config = dict(
    n_kv_head=2,
    positions='learned',
    beta1=0.95,
    grad_clip=0.5,
    batch_tokens=8192,
    seq_len=256,
    train_tokens=137500000,
)
Each number is 128 + 24 x the weight over its row's rms, rounded and kept within 0 to 255. Layers, rows and columns count from 0. Numbers have three digits each. The size before them is the row's rms in percent of the matrix's.

# v: layer 9 attention value, 64x64, rms 0.162, rows 56-63, columns 0-63
# o: layer 9 attention output (transposed), 64x64, rms 0.128, rows 56-63, columns 0-63
# up: layer 9 MLP up, 256x64, rms 0.303, rows 0-91, columns 0-63
# down: layer 9 MLP down (transposed), 256x64, rms 0.0688, rows 0-91, columns 0-63
v56 101:091132135134169119112125155158117122148091133155166140131112149096075089122128143139153101124083123169143137138126126138181192122150128126103119130141120133097129133104122147084132144091090129
o56 100:184113132142138154119107140087142133124146086085091132139124139154140134128119080181081154123160153124105142126110133115091089108107145120145133127120138121139159109175116085146135117139141165
v57 096:137111132161165083155122104127134130141113118119122121095074137161118118136143151129116137135126137140101101120156192137140107123100149140166087123165183110158098170115106097146107106103118125
o57 093:132149140092117138099090144128137130094140142205133129116132131117159139115116111130163075109113109146122154143105154160145156115109124124142143142054109120109133104093157133132161108128160147
v58 098:116163157089077131091147105138156139103098096148171139119118111119158153126156117107099132125121195120145130131155111133101069137133142155139112118124147125145104114161133162130160093106128133
o58 097:120124083141192095159158149084120136174103141122106162120118138109110106121129155126127095131144121157088116095138118157124173148159139113122135153135065129154130137116115121125090148124149110
v59 078:080129141112184133158138138118160141158144146160131120089125095098113148133169116122112116152126122115167144171065149138145085153138149136106104095131163111115139133125154114127098111118104109
o59 082:136096118163083141067095125145112130092113089094114167118120173140133138135164124120163127139132135143114151100179160125138137104090130103153127130143112130129115106132079145155168122124152135
v60 096:085128160115149155129124154100140188112143127112107167121126115138168127107131112148116154107126181138154110135157143114158116149106141093132138139103111102091091098111151090149136158082103128
o60 097:127120136116103087145119127129129079149084130142163100128106148123113140129105101110135122146155099128095159119093128116116146132168094165130098105172136125177134164134103122159121114139186167
v61 109:156110116101076117125104165116121142092133147084127133167099118091158153115124096121102180126162130171097163140151175138134119145102141127167085120095134125118125137119126138151141139156128126
o61 097:109140107103149094137104123177166119157121119178151102121162104153153111120089121119166120085090124136105140123098070142140157121164119125102160127159149104133132145116136159140097115116142119
v62 098:136115113103142145130164118080115147169088136119132126132115152188116131147109119093106146122097112158147123127119115113168154130128125126185145105123185154155109123135138118145110100102119069
o62 086:134114145140130097118122157172094092079133173147141127129122140087150124138126137148140140126167163070132098098132118135137148105092136141116131154094095100124109125119186110136126156115139171
v63 093:112111161141123096110125136138139174106128135118134132167143159109081126135111165146154137109148132088100134104130152156094120141144148128099139127183131175071128157092103123107118124092117097
o63 096:131149159096115165120164138146107109158140129142110130108125087155146140095173062125094078122144121163166139170090138102113109126110121124159140129124108117117167101135125131124113102144158140
up0 094:112132150126130126142101161114136138134138109138128109132091097096097141191110088138127162123086093143164110125114111157098115141134120146124152128164116068137152177126130108159107137142093163
down0 101:110087158129144137169128137126137121150151145083098135132151161117120116109091080142149131155144161086109112093144093131123085148162155121106118115124102169144080140141132096156123135105155149
up1 103:102156143113087133133136117159156109145117164133141092134110113138098113102116084119121130125124118111186117150133159142096136107181153143118151118128138130187145096142092137173106153100159123
down1 091:141139134137128099114148107153121143097103133090126168134118144140146115107162166137138088146132144126123157115166097136144110125096151150142129186121159100128098099105146143137170076109070120
up2 094:155136137126070150104127128132131137098157097125079085086148126124155144110178105185108121135140134150094142123118148106110076163129114124163107121111137127109131173158124147123121133134139157
down2 094:126116147111171124154084099163092118101148153123125156164128129152121135129076136083126127102095163120139121134130116140175159156118119121094122128165116127127114091117171124099153107089163115
up3 092:153124103134141167128113111133100130165135142089168148150112171156159100116075125129119125087139108142124126144156151107129110086097164124165142135126084107104147129127118069118159132151142125
down3 104:104129161142151152162134128189117126106126115094109136124092144110121127116154111093130107113124156151166106114157158114132169150160113174143104102129107153156156116114086140143099129084098109
up4 107:128150092171133099111078150093151155082128147142135137102120103143153154130128133110172113120071135172135119126173105109123139143125135152157086131151135126091168129108123135093121142146105114
down4 095:141155174105158118142150092123136149106112126087156134168150129086127099157132132170126093113095142107118140129157126155111117136113107105133109144127110191081080157111127123149114137126097135
up5 096:101098136101119117125109168133122091128149125134120122152141116137116142131184111139104138124111143117159090153137148100141101172126124113161120103193072159124140141152068165142128139137117115
down5 127:161106141148158191108151151150124133136162127151096133055121106135141109107135150118118131130127142121093106114088134122100140112116107143152141113058156096124149141118153129140139104140088132
up6 103:112135159152174135098147090119079128143106093135176147092145151081106125144135120106149107130090114117129128129151121133137116115109096109152149159162093144158136143136086152150097136090128157
down6 099:111144128174100119125117147121128163130143172143144132153168093152154098122110125132067111122172108162090133107145154086142105130138137104109114127084138152088130115117127098125167161123150139
up7 097:131137161137122117140109092130117135196113123081091105144143127143061152114123118129145093141142121152132110135147116143075130150165142131139096112114105176147144175128126144122146096119102146
down7 095:132121115095125185132135135119126069080120165164169130122092098096128100185097118103132153133133147134133141143130111154121130122126130114133155146099150098094113120143167138099151094136127159
up8 104:122113104109116131119098143110128107136142195112116129111128125097170151152196101103163119135181110180130146155087127114119118147100126123146100120125125160122155123096087132111133109141114132
down8 109:132136134132121163146129096145113103061125096138169098096102096146122170132116106108100105165103152107153162119121106149157159139135084135134136166125122148141110114096165157141126159151127146
up9 096:147126122124149116141119127121142160172102123132132108096102156114089156142163086121136080114151141173095109111108104158158147099138127087160124156158137160098165140101129093145106107148131145
down9 092:142161149109123142131128107117137174155163143115139110146106146098114115101061123137123139153154105095158145143141140133108127133173121164075112135108132115171143095120152148092117118107083103
up10 095:147177174123127123145129154146138138173090149108150111125122114126127107141144107153104127105126100104117132122104125121172096118125171122099163116120125096177113131100150147172117135082128072
down10 091:116104105164101135136117115109129154091177080138142111097140105137085149114072120137147120133125154145100144139145120140120150188119104108149159140100109118147118139132155106183094134135156144
up11 099:121141118090100111147149135138135178171147120106095091165152112067156143137117145126131157062156132140113139107138097121155095127159153121159141138094104137125150142131127121150112110098130103
down11 105:142088136091107163170139142163119137137138105150146141092113087123130135148123125087112151165115138130149123140102125102149124125154102121171146127115124092161111081134130132197102140139090098
up12 107:126134150135142075112114160105166118121086110109120140135104155094134159086165090163149144139121120127120121154128132158078177132139156163101100152135126087109146154130108104155103122130107110
down12 130:077079101109157125142084090084120167127119142134161131138136154156172125152126103100091085127142126141119144155114169111160131148116131096129133113136114177118129148150143123153119129096124153
up13 101:174142147132130104102159125106083089125135084143116156138126122152113151147124169134165144112179129121148100142118126139144190124101128090119133119112096113130191117112097134109122130147106108
down13 095:146097149154091121147086131129081107158139126124148123106144107101129140096133080180112148150140148120117127139120116118129135138133106178168099113105148113122094125145175131118160082091156116
up14 109:129143137122138106085170138149149139095140127102111167135142124113148160130105156126149181093111122173124112107106124094103084106150106090118151092168149123149104148153141097104110142117152155
down14 100:108124119112137091132134138099162129109106129122126125112114156103115174127151102132084096118103142170123091147119140112158163143162111182136152097129172124120184108148106164132113093126133156
up15 099:091140149107086131125120111181143082129094153123114163131131172116124096145106110150157130105129143136132120123153104139111086127152120163199124110122151150131123156151097085115132105109154119
down15 080:088166081128131106110137130108107117131134103146166115123059113127160087176115124158149101180141092155128138131099155125132121119178138134129147099117145127140170116130158147128118115119131145
up16 096:151157158083149126132129149097044142131088131155134149090098163127151118119154121184101116126111117156151134145132137102142122140153125114134081102155119122130147146125124131123098163124103113
down16 100:135122110139138177142140169125086145117136111184120124179118090143108127108144108104153136130092150122098124159144115105150120106081166126107127145124124156121132070133101128130116074141152121
up17 097:140122106159117090124170187152096110140107131153124090145142123124107081100105134154109150143155113142128099117142121132143105176138084128164092106144131121110146158160108132095139143138126081
down17 093:090151137115153145133094079137146116142126113094115119151166118104129178161161122131125105141128121133154135119139183112115189090107155127107134147124119087135141110101142146124122094075141153
up18 096:150105103137170142097117127138095117167140137104079112153121142132117115091156108130165147125135152138176118118106098103125129112095140121148150116163137164148143120109110105137084097177078128
down18 091:099121150107120101143119100116159154082104140133145104141105109145163171148098143120155118137153136109123177103126108133105118111150134168137119139140114129161118146093153164148165109092158068
up19 095:138139135119168065112134136151110106115141111121160154110103115124130071128145099137120175140137121126149132113166124136160107141124147130138131132139072103110149133075157149148131161139064134
down19 086:115131124127072171146141133151125129153119173113169165080143112130152091164143144103150083107147127126121134116152125145140142122133112111119100142149129152097142139114079163102089082123154121
up20 098:144132118098136140085111155095122150170150074165142120122141143145164079130121101138131174144146125154145123140137118130161119167146141129112112099083090129151137119125125084117157076117140113
down20 077:123130142127122152139134142127142129092142100105094106147111108109119187155161092123146127128144136117135118110120209097118137083090121114131133119183142159134134142116114162125117120100074143
up21 118:109169135147119102143110132138143123116137123101163115127139152124152117086182146078125148128086125167128102152126127120139088103137112193130143123126167110122142134067133146132110125127149080
down21 101:097137148109124142107108116104106144142108148130107146095126106075169099099118137098173179102181115126137145145108113171111110155092134140127167129157101119112089120142129147128162135148113146
up22 096:127115150136129099142148147146084151117119124144158105140100167098112139114172080084162119122154132126088097154143137085116111134156158148103138143093178129112140131136106155151143097100111104
down22 089:147119136121160080181136159102163127102091066121136121159145119141112109129188128137143098127132116133101122122133127126113109133165113107100152113148129162103076136163140123134136133124093162
up23 096:151123064094156147111138120144116158137128109108129103126126126102083161123152107143148153138133166158141147156161125119143086132146157164095160135116113127084092140102121120120088095149151101
down23 099:115133080120109143109142163123086112120127160128157114155126128132119114127094110147094152140111117079159109112088163142115144096145106086141168175173149101124140120137112152150174116144143135
up24 082:175164137140145105146140101155111142158083105132155129186198155113123160144096130114107116130127118130121095097125123141143101117130120135107098131097144127164129158133131103114101175102144110
down24 092:125115109120122152161099163078169141090137141140114142070113104114103140104121133087117140163139137111091113130062154129152132126155140149152137131116104145103144134130168099175127121152140132
up25 092:111096126137128071111118160172112125125170142120149103109087134156159095106136099149144157140104097167093104151158150114096154145123136144151137104133181116166120142094131125128132114134100141
down25 092:148087097070104133105133133097141133099115133085164149103180115129139184122091156103153120128153127116161159089093129128151129127161107143147102126159102126156142127131117155127146122106141136
up26 084:107123108156119113056154130066117135149137118121100161137128142086133106153146132122108137116146116147163140166113140126157079078134126084094130145139132148128163125123139148151099129160148126
down26 102:157124074119100125116130157160128105099138118107157110100163103134139145091068130156159112140090132151117153086124155104152165118134122121149117164095134090139159097147146142128131164132132118
up27 090:138143079139149115121137129145142165147149101087130101155099137120162159119137104131139183101109106142128144103172098094134138144161159098073139144128111138137114164123103073109122129121118126
down27 083:131149104137149126153213142101107104115118128105128111111141155175098126080135134121121096118113124114186152109119170112098116107136135131131116111146122143176138147138134143099135135085096143
up28 091:130137145121132176130114105158097135115133086104113140091134162118155161129115098130146142123132119173127086149105131118154090092145133142140157171126153089110169116138094159111122149121120071
down28 100:112154150127160102138116153113131152136096108121141107162074124111119156134148139142152141138130084130131143100153091174112169152129112100101158124181113114116104170105125123105088123120118081
up29 097:173163140073131153115126118151126121130135107176083128170145159136117091120108123143147150131138139096102135138148048115164130109134145113105143131114118120124093131173138152129111130131099104
down29 092:144145162115137134127091124107165173124135138107078121122138149132112098137127115148117082128169164150113116105083154131102132162175106166111100138128107127095153163097138127116123160143101163
up30 089:128155161124110135215136110114099118143151129133093111126143135100120125128136117138139125135099085119131126139158126150131110141157159116117121120100105112131112137149089121068195168109133156
down30 095:097142121087158181159082151126145169145114148143139122134105147110138129144099097162136133106162102120125140113144128165126135088138141097141141127132129143105082132066137110143155084097136118
up31 116:128124126113110118152139164150113108156114133172155141111156115112084134128116101090088171083126111171127109154119151138129119162123085155149105127152117103127077138130124102123152161174101131
down31 117:142161118095114124097154117126160133110158112109132102156103134102113106145124120156110170161125138081158139128093118135119168144126197085148173135145121098118137150091140100109103143110147130
up32 101:107117123102162122101119116119174134120156097171146147179118124091158155144111113143157123124122118109141108150153132143097108083100165115100137111111178146102087177132109099107127107135129135
down32 102:140090091128133138165070140129100093113114132151131139105167110119139157137107138141142112124160106107158119144161132125124146096119171102088138096132105079158136138181143134150116160095139119
up33 098:133113117121119111118102136167124109146109142111167137098161179127114154141115095150116104110145108130089110126197163094152092154140182140139146121087130130135142110107123138078131123158121127
down33 095:112113101133150146122163093123202157134140134150126151178153148082105134133131110095107111122153156139137107115104110127098125126154099121142093120124130152113142130127141106187082084117133124
up34 090:146120147142121107121139093147115097086181158153109136087113109123114127115148101135115159137142110147171141138136136091118119147134169101139111147125128110153169160128115158142145064074112117
down34 103:103108147105144118093138132111123146138123098133151133145165166142140106113124161141165076139127147103125152139134112132153108119122136086106137151111078125080104134207161151115152134099137112
up35 094:142131161107124147133127097144079155149099164063078156132110121165127105125130094118149111128166163083135130165144113138101133174106128135161104104151103125134154128134146103127121124121136101
down35 100:128113102163118107097150156099128101129126145171113122150141134086090105190117117178130145156083138128130139119136156122146122141119131094135152133096157140125090121174139095099113115089156120
up36 100:167128127120083141078133162124146143099127100118122150140149120112112123099130096152101156116085166178116115135172153145162094132100153137122098130116085130127143143138165155150142123121080129
down36 098:090117098152103138134157155096088121126089124160107107120151142144187122131138130073140174123129152126151139140102139145102151084116111141120145148082125082127160139119124122168133114134160137
up37 108:150130076114077109145102132155173143138165153145143060128114112167083124119146091125127143133170143146107120143105112161138098154115135134146127112139129150137102141130126083141117112121169123
down37 112:119080138118147113128112115126110121086101121153149176088151140121178121101112118123205137157148160098140140138135128113113133119154125140130107157140140099141115073099104165132160115126112123
up38 077:109163115118112062150121126123087134149155110135156079151149142090145173134141129121135144159122130143089183135145123094131118144141106085112164142086139123146136135133136146107126106080129120
down38 087:121150170120184092151152104124115125144121110171140104122180102118145134112114104118095148134103135106110102105093159141155133117132128123064096128119148126176148137093123143136156100100139136
up39 088:128153124135105130141128142099092140159097120105148145143059151114135136135137130166150143139161131149163118167175089088087118103151145146132142138079111125122144109116136113156085143117105100
down39 088:088101143104148155143141133116162135082078139127132163099145158086124101147133101102095112172135147086119133106127140129128160105177144121114160157121163141152136126135122123074126150124116113
up40 098:154083103128107115136154106119130128173093156140167105166118119113157133121115098130111159142142132145102162161146119156133145068077139118153141139102167115139120116075108099155127118131121146
down40 085:088137104171121144150102147176138138104138138114108139146118085105139177107157177144110126132107113120098099117091154111145128111086147121126152132166121117147107161145105132132075096145126153
up41 089:147110145179122136162132149112103087168125133121121130181159130101137137129141121145134125075118125104120087082131109164106112108087167153179137145119086121099156134135121115129137155137144125
down41 103:141130126137143127132110148087114146076187143115141116101092168129107118121127153113150073147148098136125151125127170142120164185144105121120103148118098156127136167099122131110135173109118119
up42 103:108138154155143130102155121150124165150129150164101163187140173124114131145085138136111095128130102119136088140123146131143093122107142165104116174096118135119126095103072124127134110103094117
down42 102:130113124135084093133115137137167158117130113124117119110133141150110144140095162133173102138177127147122132100080112119170113087137101139121119151156142061169134111086119138142151121138153098
up43 098:153125124097123150099107113114148163130151145162140094143157106159102122164153166147112108104098124143135118146098066198149130139110109108101136105132120125090111144106162121122150138098148120
down43 094:140102148167142067128139125146128093158085128132162147164119118123118127121149165097142136138140159114139104138160136127127125100143135134135104132111128131153083076156084103140144069115167130
up44 110:133165095177101107114113104132123122185113095153163124156112153155092113144155142101149109093095124139102112112140157137156109075118141156098146131134128117101135162137138121149123113150125175
down44 109:115113112154138151105134131108111124134142161157127165087155110129144138133087133161159109092138136154146076117172132126112149090111153089081121152125123116131131074082126150133104163126153139
up45 098:119144083138091110106155105093089118137144133087160176145150144117111104122126139194092140134104127103155087155150148147100118124143140136132144123136140119148136170109095151158092136109147121
down45 086:150113111109135143140124151117135102090133125183125155096144104149138094134139168103128125166121125185057137141096105101153100161112112134091115130131134082108147136115152146118153152135114125
up46 099:141115104120113145148119083095152073112149134145124156120061153116095157156092111112151180126114119158096122152134091141136113121146154153149119164155128133123144166121118116090128109117149132
down46 111:158133079123138139125089095085101189130150142148116128154133083124133132092092120144103130135171141159148163139118150118164133116099091105125129113118116153112133086139172120156135113130135160
up47 101:119132109113159094097096122096124132130152131173117121114131131133085162137138150167153102134117143164163137157129109154138103141140154149132088166131143082080133112139101144144124094122076091
down47 102:127130094131153159138114148104113121080132125092120056153129105140065154143129133142131095120104129135129133122121147147117120135154106172113183123107150156096137116131149117165121162092121154
up48 111:091168099117129096159172158163111157158107122133120153121111152123113137131185083146121141125110101125121112155096101096152099146158150111146131130108117113118177138107111086115119151098108138
down48 088:137111096157151140148114106133046125133127178127118108084134131134140112086138096124125140145127144147175136144121108116165144135113166130120144118123137121161119078147096169109112163123118158
up49 095:124137148127157128084124164109156088131154129138167121152131154127146098097143118155113164136130118152136124137122141138063173135137146050117117118148129107084096125091135100139149125146129127
down49 101:161115124079096133149114112135122106167139107145125078151148136150126117137154085110137141144171138064140107156132101150146094114132090149136087146124122139135138087148126110161146128133174122
up50 124:094143164128137130125146131139092149159170117145163143099132116148140077111095116099172107113088099147134104146096122147132155136122125071108138136114129115162103148085159126128116157154152156
down50 116:132132151116127107062130129138169121148114106081100165197135101153149092122158112165152120130109117104132113087120105124143122088119154103152127153161130130109109128154135161131141096138126126
up51 045:181163130124111102101114140130112123151126102120124144156110154128147178124123115106135092124076108168153130148130120144134115179079138125143190133137133116082139141113128142155116140077134124
down51 057:089118130136139141174107130122186152119129111126126132117125125165099090157112151157109138112110153113129147122111132095124104104097110132137076135077136176109128100162114169141181134135148124
up52 102:118156140130063150102132126135158142092162193099133108125120130099135146165132130096142128122123134112187108111163131171125119141113116116118136107117116129175140123125121126120143158094147073
down52 106:156106118131128102142128096128088111159097129146131145092141170127131129101122145206124132148147116142087116162127119099179126156078106142141135133159116113092104122112097136142122115152114161
up53 094:131107160154106116137149111140129156121098113141125103170134137078113131121122101114122117118140163116138093142153175105096122137139103135108181141149171143099164158106075127159139132151087103
down53 098:127128200098132096123145101162127093142138098164127110143120120124098132104103142115140104097158142148146124107122147094118093146153117166130108087120098101131106158184156135118133160138116156
up54 093:147145132109089119133132140093094107141104102153145162085170154145127116147159137142122185133105124092139163170122124097124133136095137132140142127133111133166100173091111114095125164139097105
down54 114:129150126096145144137132114152117126140161119132137104130068120131126131147168110118100069160149145166077123146087144105136092133146112096165118126117165102105167099158097149145153121124134139
up55 094:121105116118139105057140091132092108117125108127130175109118167120133117137121140155144144148162116187120112149124143143146120166133101115149102108123111129103146155108125175107136150131060127
down55 099:120168160131109105143154099172125129154129110124152104129127153118148079130144141105187109134160099099133132128122119158141131092087110115136136143134125140140092078065151131121135091135159114
up56 097:149127087167090091106123121162155123117131185162156133102165123127111128120142170103152129106107089106094105108112130178155118121105131127103166161110116127130151148147119113113128173124120143
down56 076:126122095166154136093142128124096174141146111134091136095146127106130091116150122190103111124110142147106136146118174121093127178119146075118110147173125140120163144103131146100146125116125113
up57 099:136186112105108125102096150106143096111124133151105119158154139160140163104125131184144138095149091133145108090168111159111173107110142144118121117112118128156109115132113084110168116105140148
down57 106:146139148109132120170118119129110156138159159147160099143127103069087083123093103085142122141120167126172140122103078145140154140156138143133094136151147135152122112115141150139093125100156130
up58 106:186136187076152141093126101132117135173128143119102113112110090132158139088159125118111140091082130148136126126125118129123164104125125151113136110110159114141096106158163117115135139146095154
down58 109:140129128115112096116102126159133142189117135150113159066119074121149122114171116114123141120174129149110093155171137131164155128120152118090107102103146142130112135110159125089134100137128115
up59 095:157185133102144130122153106105107151130086144157132105126078136147102089125131134112091097122122114169156185169137132127141120177166109142106123111113169104112123134126142122095131117145121117
down59 104:117130133198110183126146110099123148120114089147109109156076110110132097115166144120118127104178144117143105138187113108113111143089109144117120136120135111134121144120116120146106156108122173
up60 112:104167177104140123136161120106178153119122114165097102130117116119150139136160116096111132097111128115116147160080125141149149138073147134114158127149115168114104146111093073118141131135120157
down60 089:152165145171160098120078092098104117123122133134107169119116140136104112168136109117144094129135148161122110115146103079148088107091142137126152139131175141120154119165141151103113131145118087
up61 103:137165105128102091132167148090090146115142162108165123173113122116105125140111124138133129124115136153157133138142172089106145146105081101120131083183146104152103133097149121112106158110133138
down61 102:103130133101150111147175108143123146148140160109100117069095148111114172155133128112126127108158113130153141154103153145107147091154110159131076111162140117116100172129127110158129079136133112
up62 108:126123140157117126138111120106119138148107136133106110166073136100104147130119073125170089170115084183107134142106127136134176131109135132135092142165137161091133149172122104106139138137134113
down62 110:129125110137131159095105153105135147111136124130118111128103138128118154151141157131098125108164091162105155096126163129108144139165175133098109109178159108139047142119106097125100139149141129
up63 096:103128159148123147145121108141125131189113102139101088116146165163072109119126138122130106121139120130097118154115102129092129143156188147149129150156131146089163174125113123098128133132115084
down63 096:132066157132151080104099123135128143119126157097130130119089137118152116156125140121110090116114124154100119143173150160116123125182126129084108133105133155109146147119173165143157090158130130
up64 102:165122155139112141160098139098130126148121114146197123105142133125107138142109098180129133093107128149161105117124116194107116125160111161127159123125103112097119150114127124110095138091167106
down64 109:146119157164183158149127143161111083159093142105147092127162144125131089145137095115113092141106078149133111081169156148119126118117131112125118113124155144118122168164130115111136115124097123
up65 109:136127135173106089149152180139135149126134147126113129188136112087139105115103145124149135137134124127160114118118091123105099168103146134173105114093112118150081125172096090116148121156131110
down65 120:135092119099157138129121126075110120126140113100150088089126153131138111115097130115124118109176146147127179163149201150149166109109142105136119141140157116150119141110146130100118112102158095
up66 116:151111068150069130068162098125136114153144130113106125152123146141110124141112127158153116123097086148106118132131141115114144151149141092184127133114163131147150113148103112132177108152137123
down66 110:121109171165128114130175121113148125126135119102121129153110110135094113146055148147138109100155124115149137094180100120092109145151125166144148138137120111116090130128160126077106155095130142
up67 107:141140162168121117131138123137063125110128139157137107080118130106144163130147094111148172153141103094122086161126145121117126105113085120119159113122146072125163135104108144157145143135166120
down67 088:098169122162095094148171103134160115116128115110145105122147140136143110122125161142094062105101134108148122105094124158133149106142173151142125097117142148127113098163108140093116162151135159
up68 101:158158099132110127102114121149124156128115087087128132150141141153134091159153093090109119115165149130138098159143104155141098104135128098149118157118155140091174097164148153089095111128148116
down68 100:157135138084138134113116096108121111121152153145134150139124119090117112123143167127128085122138131160132111151093111109064193121158097153141137112132138137099152151101094152108125124117178161
up69 110:115135132117098081116089146159076107138124166141140113125119137111119135107113106184141131112136180168139107155131101086152146170145105150115150094105085118147148098125123114163129126137147125
down69 108:172100111124136096152155160106112125106115101124151162139138101105162126132111125161122135131187176142137094119154150105118142112094103127107155129106142101157109121101157080106160120145166139
up70 100:133142126145104115163131128135127160150149158150099126110113144111169152102171088116097156139111111137145140161130092110069101151159148169109141122106114062159136103129119120103126130128124095
down70 101:130125101152107116089116184099140149123112171154125154109116105151097107075120165152132137121124148152085112138169149119127194119117143097117149135106129124104130121097135133132141097126084147
up71 115:143151140158112091116136114123145154101093127093097157122094130098129138142182130128176099133106094149162111098113132159132137146117165125092132154127116117173118146129099116157092106150103169
down71 115:107163108083100135160118164108147142157123126067088099145137123114151104123140161168091104121139183129132125162120132098136112119168113141113114130101096137112142126174150104146122148108141131
up72 102:154173148118090106094147130129143126132149123108122110123130119151117104109106146156178103136126151116123110110121134117166159068096130114149124181181113121139162103119089164167118109122112121
down72 097:126106137096101152132097133101134119153136074118139159145116100127074096118131096108127131132136155150145115100138146156151154122162165147100125133145163096095082130102170115139151096163132153
up73 111:118136137137113090162151158101115136136111105143140112124143101121096138140113138145176101139134122175098122165088113158108127120121096103101159086160099066123138147151120129180153138136143112
down73 128:112129136109106162167119129158082133149113086109162114114091146078140141144166127106188124149115136097114164115127166143166099135150129120100124095126102133163144148105099136117137139120104106
up74 107:157105148132131090140114131111124145126165129137157123109142149122139096090136164075167169087146145163067112138107159101149118179145119111143130080130104116128099125103118114153117134115133125
down74 110:103132132070084113097092158152091119141105105146151153124117111116103153122113125148166159143153151137123117151152084097130142104134149152114181153125152094148111123143134074135146127156143133
up75 090:125150081089098100133159107099104133131100149170111117158148204151138141121108130122153139126141148095131120135145122117128127107123130125136137116162112140109120143148094078107177104148174111
down75 084:129095126139091169150122148083152147077136108155117112099092153149118125095126101126162122151137152108101113148155125084113129119134179155140158111107089157124114130127136157141149115171096136
up76 114:106105127108112133120116136102144145159158126113124176114130140087196137129143095133175148123111162166114121123130147101139115105164160124102155104097142125076154121121123137140088099151120092
down76 114:137112150122128058153113079163100170173124135106122099148131122137149137127131135077144091121117175153119127093140146092104125103163096166133133148143124133109163129141148131134117098136150126
up77 116:124127173113135136140075088108129100110144113098136129110125180149084121123112119108154117103128123131131123165106134137150144160120150106127140159189124123143116172150131179114122145103100081
down77 118:130107123129117138123110133092134136139110155170103139166140135101116155173132087132115150118153048158123167124129099105170120126157120099108141094125152119122142098137155116149090151164127108
up78 108:130154156148119107158108135072166170176123119122130102153105113128152127109135144110150091103126112125113136134145131109123122132126200130101159127109065121149114110103147162135129081118143119
down78 091:123152148091158130122123086117153107106140152127178127114166144096141113133175142100125128142147122180090098147107136150128124115095135137111101135127178102110150146075120163128150092102126125
up79 100:151136129137134101118123153132151131160091155133111117110116153153107161128115134113188110092122164140117088081145082149131143144131106090155120123132161101167115111177121091139098136152107106
down79 096:151108103117138154136120118129151067101156157117113100080139140127141144148155105152094121144110117154136129122107153121107172125120084099122134149141128116139103191112102152143144156107086167
up80 076:147084101175114146086122131165089115129146115137126089148115174117147178138114103130139132102135108125113102134121159119123127168094088123165130130089101099145156149162085147115139129139144130
down80 090:140122136146147093128132105128162124113127100141102103107111134188174104131083142088163172162132127114115124125124131104130143103163167116149134163136139130115084073122097112118150111119142161
up81 100:121143148127136143123149150111072138117181159190127158097124130132117123130147133139077146118103133099133106131131135129186101129125156094115151135107126106107138117094075164095139112098127125
down81 095:138128165133118148132114119147150137126091120083093087128133057141134178133108080161113116111139086145134158131112098123116094139104131130147144132152131158128171109169157110124145143147135109
up82 101:207128132113116114126155131147127169123120137142098126134140110181129155066122102159120098158116131124149137147135120115113120150152108151125061146120132123110138108168105122108097094151122116
down82 118:101097126155114168107159109109104171144132110102101092123115139128133129144104148130122101159144167105155158133126180143147096108093120109155102112093133074157133119131165145122103148131165149
up83 101:162134181129127149110119115152152136145079125132120123105107081147135145098123112163122153164152143170134131150156123153096102121110121114169081128108113102130118104110147093184115122097112106
down83 094:122134084078141160152160137115104138137166116183176106146113162134086085137124118092108124137154097121130149140115155120125133099165131108130138116145153095141114115127086125090157140132098125
up84 103:168094135127145131097115127077119159133114085085150110139110140130144108081135135172163152093098165139133121165131104135085137133117116117131172118170121121143127142089147101157131140132100144
down84 093:136146084103130185131174111163141078090127134128124117119105148132113131160146103092113168122128123124132105098126137098176124129110124167147080127179121151136111157143130107145132163115117110
up85 101:101129106137124126095147167091097159160114129132122106198164166116170100117146111090127131098076124125119137116127119113127153125149102098097143147148136119106178135109105157107127146119131105
down85 089:117142166119110105138091138150113078056139132179143130137129134173137146137119135096132139122128138101092158127149162132092135092137133105130110110128151168143130136179112131146155118082111128
up86 093:115137125157159155116129121137113150149127166145110146155145154140079161135116132142135080141112135158146145096168070109083110129125162110098161117162126119159084117106112126112097142165120130
down86 100:138141161122133126124104096075150122141134134113128096124125117117155129096126132118117114161094127113097181137087124170133158121109096135092161155095145101144181135098159131131163122131132180
up87 098:130098117101069141103092112076137121125101121146126115141121104143110125118103125151151114113147117130164117147138095145144124169141162143135153170103159095173157139081104153114158131145153099
down87 093:109158129118156130097141152172155146150134112096124153103155113141145115101170113117103137140100130143092147110138163129170112140095134133130144145130153084124097083159167091100107128092114093
up88 113:089181067141093150120161159109151131111139143170161112152123126101135123168131110129115145088158114140154132177113126143100124133099128142148152141103153131066136129137118110114124138108116105
down88 102:117075124088123159137119142111154153102129164116146100093177155132142159140114159145115120128144160177093113132143149117138104096132114099117130153110116147145119145066121094138119155087149120
up89 093:154137168142190096120132080120135104140113179126128085110122135127112093122109132120132098104135081093138158130116108141123121169096137144174107165142175156142107155119120130112124128125109133
down89 090:082109097129126131130144165146135108106115123185122153162148125162134145129106125124132155142110129141179130183132121104125109147117113146161109087109091150167137077135087133100122107147108109
up90 092:105168148117111111169152159109077132137117162150103090125115167146120150109114104157149128130147120149136113111136148133095066136150127129136120100144131137113157135167106152112126087092077148
down90 097:155059126158131130140134123172114140125108154138116105126118142114107146135116126113147097159150145124153141108157086111162124135061132156143120129155070145140132076121129102141143101162144125
up91 103:155105162148142113124127135112133118128155133105066185117108180137112141081145113091128177084124129153081106132096138132128123140150141165145130105146107087137132129115120111121129127148157102
down91 089:115139109171134099084157166113091130099149109156126148151095114130133184164131160100120116117101139145092146139145170144108101122113142110074119149156099142144133084135120147106138126125134097